config.toml
n_layer = 14
d_model = 96
n_head = 2
n_kv_head = 1
head_dim = 64
d_mlp = 256
vocab_size = 8192
activation = "swiglu"
norm = "rmsnorm"
norm_place = "pre"
norm_eps = 1e-05
positions = "rope"
rope_base = 10000.0
rope_fraction = 1.0
qk_norm = false
attn_scale = 0.125
bias = "none"
tie_embeddings = false
parallel_block = false
init = "uniform"
init_std_qkv = 0.0668
init_std_o = 0.0126
init_std_up = 0.0668
init_std_down = 0.0126
init_out_by_depth = true
optimizer = "cautious_adamw"
lr = 0.0021
beta1 = 0.9
beta2 = 0.95
weight_decay = 0.055
lr_head = 0.00744
grad_clip = 2.0
warmup_steps = 203
schedule = "wsd"
decay_fraction = 0.945
decay_shape = "pow"
final_lr_fraction = 0.0
batch_tokens = 16384
seq_len = 256
doc_mask = true
train_tokens = 156600000
steps = 9559
dataset = "wikipedia_en"
Each number is 128 + 32 x the weight over its row's rms, rounded and kept within 0 to 255. Layers, rows and columns count from 0. The size above them is the row's rms in percent of the matrix's.

# layer 9 MLP down (transposed), 256x96, rms 0.103, rows 80-125, columns 0-47
size [ 96  91 107 107  92  95  96  94 110  95 100 101 104  97 102  98 112  98  88  91 100 103 102  92 100  95  90  94 108  98  96  99  99 102  95  97 100  88 106  85 104 105 107  97  92 101]
[[183 180 143 109 109 142  88 112 203 152 141 110  89 129 100  88 129  95 117 121 161 104 143  80 156 140  99 107  49 109 143  72 103 119 130 122 195 116  99 160 143  76 125 161 148 113 150  92]
 [141 130 191 112 132  95 112 154 134 156 143 180 129 113 157  77 139 189 147 155 109 150 189 106 189 166  69 166  86 118 131 162  88  85 104 176 190 117 106 119  75  89 104  84 128 128 172 145]
 [183 149 102 132 126 111 175 129 130 114 111  17 127 100 134 109 107 163 196  84 104  93  96  97 126 166  79 116 111  86  80 152  98 205 111 180 118 111 134 132 148 146  66 123 160 133 148 135]
 [ 45 120 162 115  81 155 142  74  87 119 149 141  53 117 158 167 195 102 134 131 108 108 183  95 184 111 183  92 160 126  96  70 121 123  99 166 152 132 160 155 105 123 101 143 141 106  91 114]
 [111 116 110 158 182 116 142 124 154 148 115 134 172 107  92 153 139 150  99  94 123  79 112 148  99  58  96 104 129 161 145  51  87 137 146 143 165 151 116 142 100 155 148 120 156 101  87 166]
 [126 137 133  81 115 147 136 117 136 125 103 127 178 135  87 174 109 140 101 123  76 185 153 139  75  92 149 161 150 109 175 159 134 139 144 149 135  77  90  92 109 143  98  71  74 152 188 133]
 [133  39 141  83  93 158 137 120 154  92 109 139 116 101 161  64 126 145 116  86 112 187 118 115  63  85 121 153 116 137 158 131 122 145 142 138  98 111  90 139 145 139 169 151 124 165 160 113]
 [151 138 133 109 117 103 130 132 125  90 105 151 113 119 104 140 132 157 101  94 184 195  98 152 170 144  80 164 170  95 124 100  97 104 138 118 166 164 117 136 120 167 107 139 142 100 201 118]
 [156 110 112 170  73 135 127 119 136 152 109 100 122 176  76 121 102  98 130 131 104 157 126 200  96 156  64 119  85 126 110 147 149 114  79 104 172 113 151 146 131 180  89 143 168 157 190 152]
 [122 182 138 116 209 117 142 139 152 102 112 112 133 150  91 151 125 122 131 118  99 144  91 123 170 171  95  91 183 136 122  80 183 110 143  63 147 146 118 126 117 118 151 100  85 142  73  99]
 [ 98 116 143 144 108 144 112 129 131 119  95  91  74 130  95 179 186 108 122 153 150 135 137 163 165 148 162 170 165 123 133 133 108 126 160 123  85 136 183 109 114 148 210 130 169 136  55 163]
 [191 153 171  87 104 186  84 104 144 161  83 146 155 164 130 153 165  79 140 112 137 132  79 197 136 145 135 100 126 129  96 102 105  54  78 119 120 155 129 180  71 134 179  98 126 165 150 160]
 [118 143 126 126  42 122  54 126 128 170 133 121 146 133 156 128 163 124 156 137 109 139  66 181 140 150 134  96 145 148  96 187 141  91 108 111  90 153  67  57 128 138 107 118 130 131  90 107]
 [140 133 139 165 106  85 141 143  92 163 147  85 126 129 108 114  84 149  91 152 118 109 120 121 111 160 139 131 199  91 142 115 145  99 147 127 137  98 116 167  68 174 161 145 115 134  79  62]
 [ 86 128 107 121 162 109 147 103  89 114 171 135 136 119 146  46 191 186 133 136 120 129 139 132 129 138  93 126 157 103 176 164  87 112 163 141 176 119  88 178 125 193 133  84 107 105 156  85]
 [140 159  61 142  91  80  77 186 127 112 106 125 147  88  94 131 122 127 147 109  94 127 111 184 167 107 119 136  89 133 121 158  79 111 124 152 143 126  54 183 109 148 194 200  92 141 157 132]
 [155 141  85 113 149 109 150 158 101 134 112 140 117  68 171 112  88 137 119 185 119  71 197 147 109 122  89 116 140 156 154 127  68 130 168  99 167 152 169 137 131  75 130 170 107 168 180 118]
 [146 120 151 102  68 163 188  88 154 140 144  75 138 101 106  52 116 111  98 152 113 139 161 144 104  51 131 103  99 104 123  58  75 153 139 164 138 142  72  97 129  96 129 148 145 103 104 163]
 [ 98 107  90 146 118 173 107 142 158 113  72 128 138  92 110 153 145 113 124 112 126 116 149 154 159 152 240 149 124 170 136 157 125 143 127 127 148 201 118  97 112 122 157 104 140 100  61 167]
 [146  37 145 105  75  95  80 100 151 145  56 109 126 195 145 145 127 137 168 115 125 164 108 123 156 144 123 109 132 121 102 115  95 102 123 161 136 140 134 118 129 170 136 141  95 160 161 118]
 [ 79 139 146 156 152 113 141  71 113 149  86 147 116 128  71  73 137  73 106 134 125 138 181 140 190  94 151  76 150 151 139 157 104 129  90 102 114 178 131 136 108 152 121  98  74  95 135 129]
 [145 195 118 177 141 126 130 147  92 144  68  99 136 108 128 111 141 157 116 149  85  59 140 191 129 147 147  86 183 147 139 120 163 175 152 152 160 163 145 163 116 112 183 113 155 150 138 145]
 [145 140 137 103 117 132 151  80 158 122 127 137 119 107 140 163  82 125 118 146 110 161 180 173  84 151  70 152  94 128 106 164 151 151 109 144 149  89  71 184 116 160 125 169 127 183  90 153]
 [ 79 127 115 125  66 156 109 151 117  85 134 100  82 212 173 154 145 198 140 108  98 160 132  93  89 103  90 116 133 136 144 106 134 167 149 152 136 147 167 163 125  85 202  91 149 130 135  97]
 [168 123 171  71 144 148 179  86 156 105 111  99 144 162  98  77 144 125  72 145 147 174 140 131 100 138  83 128 164 142 183 116 146 121 111 171  80 104 125 117  95 120 144 112  96 165  80 147]
 [ 94 114  76 141 144 159 172 101 210 104 151 173 165 163 111 160 103 103 189 141 133 181 128  85  56 192 127 142  92 138 145 122  95 126 111 141 125 119 172 182 111 129 176 127 111 101 125 139]
 [158 128 145 136 132 173  59 141 117 141 161 111 145 117 133 115 129 142 166 102 126 113 126 120 143 177 203 140 144 126 133 110 123 155 136  51 114  74  89 157 114  82 135 170  97  90 106 128]
 [100 165 152 130 122 232 134  98 140 141 166 158 159 164 137 107 166 169  97 113 137 210 150 145 136 153 128 107 149 165 114 150  99  85 125 152  87  70 157 189 121 134 133 125 172 126 127 129]
 [142 122 140 152 142  87 104 100 153 172 130  95 135 144 149 104 101 125 109  70 136  72 110 190 145 106 138  94 123 109 111  62 175 116 108 140 118 107 105 154 116  62 116  78  54 104 123  81]
 [ 82 131 138 146  77 176  95  97 160 156 145 116 146  98 181 131 118  70  66 152  99 135 103 105 146  97 137 105 167 110  96 186 157  86 203 134 134 147  92 173 134 101 120  98 153 110 165  85]
 [153 127  82 137 138 114 161 144  75 136  76  67 161 127  85 137 151 132 103 138  78 132 136 128 138 148  92 145 131  74 145  69 134 115 134 103 155 174  50 163 155  70  82 125 128 115 147 130]
 [ 98 151  89 165 164 131 130 145  96  80 129 124 100 105 144 159 117 139 117 101 114 118 134  73 189 128 163 111 127 117 121 139 184 108  83 185 135 130  90 135 156 102 189 107  81 110 115 134]
 [150  41 104 144 151  91 113 142 182 100  95 141 122  86 125  96 194 144 136  64 151 114 113  98 125 120 133 115 166 109 137 150 134  71  55 147 113 112 152 132  83 130  98 184  55 162  94 165]
 [168 165  70 105 153 160 101 132 107  93 128 196 124 126 147 147 105 117 172 124 154  69 138 115 177 167 119 123 125  72 130 133 161 159 142 170  70 110 128 105 115  92  70 147 129  92 100 114]
 [160  54 129 150 155 160 131 173 178  75 148 178  81 120 117 111 168 156 162 170 166 112  77  64 136 131 163 139 147 165 148 149  51 100 130 146 135  95 137 134 118 122 132  41  78  66  79 125]
 [151 155 132 156 112 101 129 146 124 112 171  51 114 122 120  64  98 118  93 142 152  99 124 126 115 109 110 136 157 192 149 144 171 117 179 119 122 125 207 110 173  97 148 158 120  83 147 132]
 [144  94  89 155 138  69 136 153  82 130 140 130 101 145 105 102  68 143 144  56 146  66 124 143 138 120 172 147 124  86 150 123  77 138 111 125 126 149  97 129 133 118  60  95 122 150 159 161]
 [ 73 177  86 183 133  93 192 104  82 122 141 121  88 124 113 149 136 121  57 136  72 135 128 140 113 167 131 144 133 118  87 186 125 120 155 119 160 118 104 105  96 177  79  67  93 168  75  95]
 [149  95  67 121  49  92 149 189  92  72 146 121 129 225 130 143 109 153  90 114 204  81 146 134 104  91 100  87 142 145 152 141 151 135 136 127  69 131 130  82 129 133 109 144 121 118 113 148]
 [107 155 105 140 111  89 171 172  92  66 161 153 147 191 139 115 129 126 145  46 155 137 173 194 100 128 194 104 143 125  77 102 152 119  70 216 166 127 112 129 136  71 109 106 101  99 129 137]
 [163 137 116 116 178 148 174  90 100 114 138 124 160 132 158 132 160  91 162 140 112 139 120 137 130 107 229 195 149 147  92  75  84 125 164 115 123 143 171 127 109 131 164  91 123 121 127 157]
 [115 125 110 157  65 189 109 103 144 127 125 111 139  83  95 117 135  94 112 144 154  66 118 156 120 100 100 156  81 165 116 148 114 134 104 124 113 144 138 132 107  63 138 113 121  61 137  95]
 [150 142  90 125 160 104 113  69 124 147 152 171 208 173  73  82  40 126 140 136  95 133 120 136 125 148  86  99  56 115 180  92  87 175 109 146 184  91 123 157 135 140 113 109 130 109 167 104]
 [ 45 108 159 144 155  53  99  99 121 118  72  94 116 165 139 110 123 137 124 179 108 126 162 136 146 153  88 116 174 166 181 203  43 151 129  50 117 146 146 102 104 102 143 153 128  63 114 120]
 [133 121 162 148  64 131 119 123  75 187  81  63 128 126 150 127 147 117 118 140 222 139 153  89 128  91 109 107 112 152 113 183 120 120 141 142 125 121 206  72 101 128 163 106 187 154 118 187]
 [131 144 124 127 136  69 162 167 135 102 121 133  69  52 129 121 106 135 143 145  97 159 110 123 119  73 117  61 168 156 144 172  70 122  98  62 114 150 115 153  64 109 139 136 186 117 146 113]]
# layer 9 MLP gate, 256x96, rms 0.123, rows 81-126, columns 0-47
size [ 96 100 108 102  93  97  91 104  92 105 124  97  93 100 102 101  95 106  89 100 102  99  88 107  94 106 100  99  96  94 102 110 110  95  98 104  99 110  89 102 110 112 104  95 101  88]
[[149 166 173 136 124  80 101 161 102 183 122 116  76 107 183  71  93 134 128 127 108 186 152  80 115 169 126  88  58 113 144 155 149 168 134 137 133 162 151 152 104 108 108  94 148  68 129 112]
 [120 137 134 110 183 140 142  83 150 123 194 100  73 126 134 134  88 187 148 156 117 218 120 129 170 123 140 169 106 141 150 118  97 139 113 138 131 132  79 136 165 101  97 170 147 136 154 150]
 [186 130 137 189 172 122  80 133  84 122 112 123 135 140  67 155 120 112  81 114 128 170 169 123 145 149 133  76  91 140 105 131 101 187  81 126 171 133  35 127 173 109  84  80 163 110 172  62]
 [ 97 134 122 174 125 111 167 143 172  68 144  50 177 136  95 130 114 107 138 146 138 127 123  95 184 112 115 100 157 163 134  54 100 146 142 161 182 118 166 134  48 151 170 146 125 144 118 162]
 [130 135  85 217 138 146 112 121 105 117 170 157  77 163 139  98 116  77  73 132 110 197 127 168  70 137 122 130 150 151 106 144  70 174 102 138 147 130  69 134 111 135  71  63 122  73 133  74]
 [165 173 100  87 121 128 170 178  99 127 127  89 140  90 128 131 150 176  76 142  56 169 119  78 154 170 141 139 150 166 165  91 141 144 152  90 147 112 132  92 157 112 145 129  95 117 120  87]
 [160 159 123 136 148 110 142 127 164 132 168  76 132 119 146 111 130 169 153 138 117 121 150 142 201 110 149 146 176 146  81 138 136 112 179 137 156 182 130 157 127  84  98 179 127  61 187 140]
 [130 150 114 164 173 114 149 139 105 222 119 134 138 113 125 127 129 118  81 120 152 150 152 123  64 169 142 130 140  87 133  71 136  97  77  77 168  92 145 134 105 130  96 108 135 123 113 107]
 [ 81 154 184 159 128 144 172 139 103 122 153  92 164 127 121 106 110 119 164 131  97 126 191 139 161  93 113 101 169  52 149 101 147  77 136 155 183 149 139 118 153  85 110 155  75 142 171 149]
 [156 178 130  96 195  82 151  90 141 133 155 106 145 149 116 200 138 214 136 165  71 186 118  72  96 116  98 145 124  84 126  68  96  83 123 109 140  94 147 151 140  96  97 163 140  98  72 115]
 [154 156 143  89 146 155 105 140 154 126  97 121 156 151 105  64 162 147 191 130 146 114 103 107 124 129 107  99  68 126 103  86 149  46 163 145 154 159 135 158  51  76 166 132  91 171  77 117]
 [198 163 113 127  92 128  98 124 103 116 103 123  80  90  52 128 142 148  84 124 186 134 117 127  92 128 104 133  97 107 145  84 143 155 128 100 161 167  97  89 186 146 102 128 120 141 112  75]
 [129 125 153 163 181 116 100 111 137 122 120 137  96 147  84 128 128 151 170 134 134 117 139 143 152 105  90 217 156  90 106  73  91 103  63  95 120 133  73 118  94 111 126 124 177 172  96 194]
 [121 114 174  91 113 138  74 123 126 173 194  91 100 109 157  90 120 156 117  85 110 150 187 125 159 148 104 156  81  78 166 129  94 109 120 144 122 110 107 185 122 127 172 105 129 117 125  78]
 [ 99 192 183 109  97 107  87 150 100 115 131  94 145 100 170  97  80  72  97  40  98 184 153 136 149 138 136 131 101 133 138 122 121 166 129 132 129 131 126 172 179 110 108 177 141 117 164 159]
 [ 88 151  95  92 229  68  90 157 115 117  92 119 118  82 105 157 131  82 155 112 126 130 111  85 142 106 115 135  94 137 140 131  36 167 121  94  90 122 150 157 145  94 113 144 131 109 111 126]
 [152 170 178 150  78 115 171 146  93 133 134  76 131 139 140  69  88 210  90 132 115 117 164 118 154 123 153 141 104  79 101  95  85  80 127 110 133 119 133  88 154 102 119 169 174 136  86 106]
 [143 141  66 113 104 164 149 147 135 148 128 119 104 178  86  95 134 145 119 130 102 180 119 139 108 140 136 100 130 127 114 158  99 104 137  85 198 101 117 148 175  74  89 142 126 178 102  79]
 [144 132 108 102  88 154  92 112 158 174 100  67 122 100 130 127 136 123 162 171 105 154 128 102 114  83 103  96  77 135 119 127 106 205 173  73 124 100 136 139 173 139 134 130 167 128  64 161]
 [161 105 109 102 130 139  94  62 153 156 110 160  92  91 120  90 128 125 169 132 154  81 164 142 159 145 132 171 117  92  76  69 118 133 121  93 166 127 157 173 166  74 143 150  59 147 123 118]
 [176 125 149 116 121 119  63 147 171 169 160 108  51 130 129 143 161 170 163 140 161 145  92 123 100 136 100  98 142 125 158 144 110 102 166  73 143 131 114 133 172 181 117 132  58 144 157  99]
 [135 163 101 116 160 174  94  74 104 191 117 117 124 177 135 112  71  99 135 118 150 170  88 168 147 207 102 125 102 120 110 121 125 166 142  76 188 150  96  85  48 130 131 184  81 151 131 146]
 [144 193 103 152 164 104 141 176 151 174  86 110 167 131  97 121 111  79  92 166 196 186 132 100 141 151  95 154 109 180 163 135 120 136 158 167 111 139 166 127  74  80 175 209  50 119  93 164]
 [173  96  93 120 190  95  91 116 142 129 135 129 127 146 127 113  83  59 158  34 120 135 107 121  93 163 117 180 146  56  90 134 149  94  76 129 139 102  80 103 141  90 172 172 112 147 106 118]
 [139  93 139 176 168  94 184 106 142 144  93 200 150 171 110 163 153 187 116 137 153 129 146 128 131 144 113 169 139 167  99 123  89  87  85 151 101 127 116 159  65 118 121 152 152  89 127 123]
 [145  95 121 141 184 145  78 109  96 163 132 174 175 160  95  63 101 146 100 134 153 138 140 183 163 119 107 122 106 111 116 123 120 124 133 113 133 200  98 179  76 131 113 135 101  90 105 153]
 [144 121 120 149 115 131 181 135  94 146 130 198 116  99 125  88 147 221  95  79 159 112 178  70  77 141  87 141 141  86 106  84  83 100  67 167 144 175 142  80 128  90 111 156 128 134 161 125]
 [149 118 119 109 120 103 122 117 104 153 135  42 140 145  75 111  96 126 169 138 150 192 135 127 143  93 111 105 144 109  96 109 129 133  72 117 146  93 144 172 167 147 102  80  59 180  79 119]
 [151 120 140  97 171 137 161 146  95 103 189 166  63 154  58  60 126 102 131 141 150 105 128 121 127 139  98  71 161 143  81 100 171 133 118 146 137 115 206 101 102  78  98 157  93 104 113 133]
 [184 107 138 126 101 101 161 153  57 143  62  63 109 134 105 126 107 112 114 111  90  96 127 103  86 162  95 146 137  52  44 114  98 122 112 120  87  77 128 164 107 115 107 113 153 114 139  82]
 [169 150  65 127 200  95 134 148 111 125 137 152 157 106 137 129 148 161 123 148 131 192  80 117 167 153  98 177 111 121 126 139 157 111 157  73 178 135 146 105  77 138  51 106 145 142 135 113]
 [142 180 124 119 126 126 130 170 115 153  89 143  91 235  22 114  66 158 111 106 105 111 143 110 152 128 134 121  73 107 106 115 121 141 154 126 125 133 138 163 116 104 144 101 193 127 132 111]
 [144 130 109 116 109 123 155  82 123 107 103  58 158 111 105 152 167 164 154 126 134 159 168  98  97  98  64 206 103  82 121  90 145  71 128 153 112 161 133 151  90 104  42 124 158 150 154 177]
 [118 113  67 132 172 136 127 214 137 129  57 160  87 177 136  62 101 138  87 101 102 165 111 142  97 156  45 109  86 129 145 132 154  93 180  90 146 119 118 190 129 132 121 163 104 155 173 115]
 [ 95 176 122 143  52 104 160 128  44 118 109 103 132 159 107 151 113 153  93 122  96 131 112 120 149  84 117 166  83  99 132 103 102 106  88  95  89 170 133 171 134  97 146 144 148 132 127 152]
 [125 130  91  98 103 110 110 208  76  98  91 194 142 113  62 114 144 181  96 146 142 168  87 118 103 169 124 125 130 170 120 104  86 153  88  64 105  87 122 100 102 111  95 106 166  81 130 116]
 [198 176 119  91 144 145 128 128 136 143 126 168 109 119 151  85 134 131 169 165 124 154 152  48 189 167 138 147 128 158 136  67 127 148 123 157 111 147 181 140 126 136 107 102 158 137  87 102]
 [ 82 118 153 174 162 163 115 149  96 192 107  86  90 117 138 121 141 125 141 114 104 152 143 131 148 152  43 123 120 162 107 159 140 178 146  82 184 127 113 167  84 161 133 135  88  98 103 110]
 [118 192 126 137 134 104  39 170  77  96 186 136 126 116 156 131 122 139 136 160 126 155  90  88 136 128 116 142 120 106 124 148 101 163 170  79  95 107 115 147 151 110 130  85 146 186  83 157]
 [152 111 130 148  99 103 120 154 148 145 184 131 116 203  76  77 101 140  81 149 155 117 138 115  53 174 108 149  97  82 148 146 126 110 114 164 118  79  82 228 130 152 141 115 121 139  72  72]
 [143  76 103 162 133 102  84 101  67 142 114  84 164 145 122 107 112 137 144 106 182 104  93  91  58 104 102 128  98 135  67 155  86 144  54 102 101 131 138 116 182  98 131 174 152 136 104  67]
 [172 111 137 108 196 128  56 118  82 142 181 106 134 129 158 151  96  83 127  98 116 136 170 105 148 150 121 137  76 137  93  69  69  73  98  91 127 140  89 180 104 112  96  68 168 100 123 137]
 [134 165 181 113  78 124  70 164 101 183 117 135 156 124 140  86 116 187 153 141 103 155 116 147 121 135 118  89 150  47 116 142  99 116 179 116 174 138 156 180 107 125 111  68 154 117 142 126]
 [120 146 108 132 128 117  88  91 136 133 176 152 137 105 155  44  69 154  85 159 126 169 186 113 145 138 160  89 185  50 124 133 144 142  97 163 123 130  90 158 178 129  84 113 143 141 134 191]
 [120 114 155 218 120 130  92 129  61 151 111 107 107 182  99 126 167 116 119 129 154 107 122 102  67 175 101 115 131 115 160 148 123  70 143  68 116 145 155 161 158  57 107 154  28 112 125  94]
 [180 190  99 143  99 129 153 128 110 125 131 123 110 139 172 155 143 186  89 128 121 126 123 115  98 107 158 117 121 126 150 127  96 141  87 114  61 153 129  86 161 138 128  98 182 162 137 172]]
# layer 9 MLP up, 256x96, rms 0.115, rows 81-126, columns 0-47
size [ 96  98  99  93  95  90  94 104 102 103 106 104 100 101  94 104 101  96  90 100 106 102  96 101  95  95  92 105 102  95 101 103 106  95 104  98  96 113  91  98 109 104  99  94  96  95]
[[105 119 125 154 195 132  87 144 104  77 122 154 168 164 104 154 106 165 141  90 143 126 108 172 174 102 190 123 179 193 112  80 135 162  66 150 128 127 131 133 152 131  90 157 111 161 141 109]
 [141 113 101 156 158 130 169 136  99 180 142 112 117 130 139  48 137 125 199 125 152 173 169 130 150  81 121 127 155 148  78 128 117 164 142 137 115  95  88 107 130 110 106 139 200 111 125 110]
 [135 110 104 121 139 128  99  95 110  88 190 144  94  97  66 191 161  70 100 121 130 124 133  78 189 143 154  70 130 142  81 139 113 200  92 141 135 113  89 171 177 150 138  65 147 127 129  41]
 [103 131 158  84  74 110 160 102 124 141 152 176 118 125 167 143 123  98 146 179 123 104 138 112 111 124  98 124  70 118 113 196 160  89 126 165 146 172 183 148 190  87 149 128 147 139 150 120]
 [125 110 243 125  95 114 120 144 119 106  95 142 181 111  93 121 117 121 187 138 181 135 144 117 110  77 123 126 128 134 150 106 102 142 161 132 125 168 222 155 109 147 177 155 133 168  85 193]
 [ 92  64 106 116 137 130 134 132 168 133 154 128  88 135 127 188 119 123  93 127 136 155 139 151 102 187  88  95 144 171  94 183 160 165  84 129 155 146 195  93 157 193 181 133 148 130 141  78]
 [100  59 140 116 141  97 128 105 134  91 159 129 119 115 148 161 100 163 110 135  80 148 111 113 129  98 137  96 144 171 119 149 103 183  80 118 176 113  95  74 169  72  96 201 111 141 124 126]
 [180 155  84 175 166 133 115 170 139  79 126 126 114 131 118  72 120 123 155 110  97  95 156 115 169  92  85  52  91 155 119 145  83 153 127 115 141 170 123 118 157  97 115 185 160 132 131 124]
 [107 128 158  77  99 126 131 114 178 108 153 107 133  71 117 142 107 129 138 107 117 158 152 176  45  81 127 155 130  64 129 150 124 152 112 106 199  97 147 122 151  84 100 120 135 171 178 153]
 [130 141 160 101 154 154  83 214 132  91 148  48  84 177 136 146 124 163 126 171  75  99 134 162 165 150 144 128 138 104 137  88 129 116 112 145 153  84 118 132 166  82 154 157 146  72 157  95]
 [104 132  87 131 120  81 117 177 117 145 188 149  78  58 116 151 131 201 101  86 105 116 135  91 103  59 132 170 126 116 116 179 135 173 135 167 117  93 126  89 135 156  87 136 144 107 137  92]
 [158 139 124 125 144 118 185 124  84 106 136 213 168 167 119 114  96  81 140 160  90 143 156 133 120 127 111 136 125 135 120 154 136 102 132 179 120 103 220 122 124 105 159 138 137 112 166 114]
 [175 117 179 142 151 177 159 145 113  91  87 142  82 104 116  92 119  48 139 150  78 106 148 127 110 142 138 169  95  65 119  92 162 154  72 143 125 128 118 139 139 129 122 133 144 185 151 171]
 [ 88  89 116 140 125 176 153 139  53 141 113  80  63 126 152  86 130 100 144 147  40 104 162 129  96  84 139 129  95 164 154 133 175 150 134  87 125  81 100  92 135 110  85 138 102 132 107 144]
 [129 151  60 108 125 157 100 136 140 176  44 171  72 160  72 106 127 165 140 138 170 155  84 197  85 143 137 165 162  96 128 119  92 111  83 152 114 153  89 134  76 125 134  78  70 159 139 136]
 [160 127 102 105 102 112 135 138 185 122 104 155 108 116 108  95  56 118 134  96 149  93  43 123  92 118 159 129  84  97 118 166 143  63  77 129 160  82 141 123 160 175 163 135 103 125 118 106]
 [110 106 126 111 131  91 123 147 127 166 114 184 103 164 124 174 100 140 119 121 146 112 124 142  95 202 113 122 138 183 170 173 190 134 159 149 107 110 134 116 191 133 163 103  92 193 134 111]
 [ 98 109  83 114 147 161 145  96 172 100 137 139 116 196  76  85  94 107 196  97 165 114 165 115 121 132 157 142 139  75  75 112 140 155 102 112 169 147 113  89  89 116 183 102  93  99  82 118]
 [177 137 125 115 147 127 137 128 158  71 156 125  90 123 152 125 156  84  78  83 149 122  93 116  88 189 138 167 140 122 193 138 157 103 112 127 126 185  94  88  91 108 109 144 185  62 176  99]
 [140  84 121 127 142 149 151 114 130 140 179 153 150 125 142 119 165 153 113 136 167 129 156 140 132 169  89 152  83  82 130 112 117 191 160  91 151  82 127 156 141  83 134 100 147 122 179 126]
 [145 144  97 152 113 133  81 142 166 142 132 145  88  98 137  94 140 124  86 161 145 132 114 144 146 126 137 119  82  96 129 190 145 190 112 149 114  96 142 133 139 110 123 108 101 147 105 138]
 [134 130 140 100 184  96 178 127 167  98  65 105 166 100 115 104 129  87  90  68 118 158 148 170 115 161 155 170 101 127  94 159 110 116 138 118 107  89 143 199 138 115 135 137 105  76 195 114]
 [134 109  96 127 128 154  81 111 104 134 119  91 136 170 136 122  93 153 118 120  84 131 156 172 127 109 117 152  90 139 146 105 111 114 124 132  82 140 102 158 170 145 159  72 186 139  61 141]
 [101 100 106  89 154 102 111 144 161  94 167 122  97  94 164 166 106 123  99 114  90 153 123 153  73 139 127 182 135  98 134 125 120 104 109 118 112 146 149  22 139 112 127 148  97  63 135 139]
 [114 110 117 108 160  53  98 105 140 148 200 181 135 110 152 103 163 121 169 201 140 131 112  93  98 129 128 186 163 178  92 134 124  88 142 119 125 135 108 143 129 102  87 163 113 182 155 127]
 [183 101 145 171 157 125 158 121  78 157  63 194 190 138  92 112  88 111 150 124 116 151 129 131 161  95 112 135  90 124 117 154 103  34  87 133 123 115 124 140  95 177 105 100  78  57 129 135]
 [168 106 106 114 119 155 162  89 132 138  98 140 168 110 189 111 150 117 118  88 126  77 155  53 127 176 125 177 126  95 118  92 130 118 142 211  86 156  75  49 168 139 136 123 153 197 117 146]
 [136 131 169 122 130 119 118 201 131 132  85 127 103 135 170 114 162  72  92 127  56 132  93 205  92 112  81  74 139 161 117 107  99  91 158 125 150 158  95 126 138  79 129 146 135 208 141  47]
 [182 146 206 117 115 154 170  98 101 157 148 117 121  65 107 168 125 137 101 134 124 136 114 121 130 121 157 167  96 186 184 171 109 158  91 145 119 153 106 141 131 103  96 138 132 128 116 127]
 [132 165 130 140 148 121  91 169 135 117 165 206 180 146 114 114 146 106 122 140 132 150 114 201 152 129  89  91 127 151 136  86 129 139 152 163 124 175 142 145 172  73 128 122  79 147 136 143]
 [105  82 128 145 139 135  91 126 168  85 137 147 116  96 172 137 120  92 173 172  86 157 166 136  99  54 147  97 118 151  56 162 164 178 107 124 154  89 142 105 118 123 140 155  94 138 172 127]
 [141 135 122 129 126 121 127 123 129 147 107 146  68 155  42 107 135 156 153 163 147 132 121 104 118 107 170 176  64 164 129 145 162 137 115 172 132 153 175  87  86 134 159 108 145 101 107 148]
 [125  91 111 117 153 110 207  97 102 152 175  83 124  67 133 146 175 135 165  90 127 147 149 107 121 103 103 143 127  70 117 124 156 107 102 136 167 197 130 152 134 129 137  96 114  78 175 127]
 [132  85  85 123 131 136 107 175 205  89 124 150  94 131 122 128  96 172 161 156  64 104  84 125 150 119 121 106 141 139 134 120 189  83 201 112 117 111 173 118 129 151 165 117 111  76  79 144]
 [117 173  93 143 165  60 146 129  97 151  60 208 128 114 113 139 160 111 144 109 103 173 120 136 160 142 137 122  92  69 128 129 145  93 121 194 116 157 125 149  94 113 143 118 104  86 192 119]
 [130 151 170 157  99 149 158 148 144 155 130  92  82 159 173 139 158 142  63 161 124 102 117 100 126  98 117 175 116 135 157 217 147  70 193 156 120  66 135 180 137 180 138 157 144 170  91 143]
 [113 152 147 119 100 148 143  65 131 166 108  78 110 147  38 116 159 106 181  65 124 112 150 114 100 152 158 111 160 129 101  92 128 139 138 137 138 136  91 115 113  99 103 102 194 122  91 130]
 [168 141 149 104  92 118 138 141 119  91 156 154 125 152 106 130 131 174  92 131 191  92  89 148 112  93 198  92  84  87 134 101 109  97  79  97  67 151 160 141 153 123 134 164 155 137 156 150]
 [124 130  95 157 107 124 123 187 127  75 134 115 111  69 129 130 172 173  55 180 152  95  99  64 120 155 131 170 138  98 129 138 154 113 153 136 128  74 126 173  63 131  98 125 115 166 143 151]
 [149  96 173  99  95 116 129 114 173  97 227 163 131 158  97 160 107  96 151 190 145  73 144 134 116 203 105 151 173 112 145 131 125 108 120 159 152  57  84 186 143 155 153 134 133 144  42  94]
 [138  93 118 151 151 104 152  86  81 111  85  94 143 161 127 125 171 131 118 145 168  79  89 121  65  78  82 149  95 127 116 143  97 113 114 123 107 155 200 142  99 123 158 155  84 181 114 124]
 [158 113 156 194  90 172 135 151  97  99  74 140 132 156 135 114 150  96  90  87 100 120 134 160  94 102  96  99 104 158 164 105  87  80 109  85 131 115 174 157 144 112 160 134 173 153 197  72]
 [168 112 130 145 156  71 135 140 114  54 113 107  81 133 149 122 146 106  96 140 193 125 140  45  90 135 122 135  85 131 118  77 108  90 110 109  94 129 121 127 115 121 145 104 140 111 181 131]
 [100  89 105 164 147 149  64 119  89 117 110 144 127 139 117 113 140  68 140 133 168 117 105 168  66  91 127  83 116 143  77 135  92 114 172 167 159  86 109 115 141 126 118 121 135 133 179 162]
 [156 156 165 110  63 134  72 199 154 163 136 171 117 137  97 183 163 120 152 161 138 168 129 125 118 111 139  72 188  72 191 136 119 133 118 105 135 133 147 134  95 147 111 134  93 181 154 100]
 [144 170 116 137 104 127  92  84 102 111 143  94 126  51 145 146 154  67 105 160 143 176 117 115 176 129 134 127 118 105 160 129 140 153 157 142 140  62 125 171  38 137 179 166 134  87 113 137]]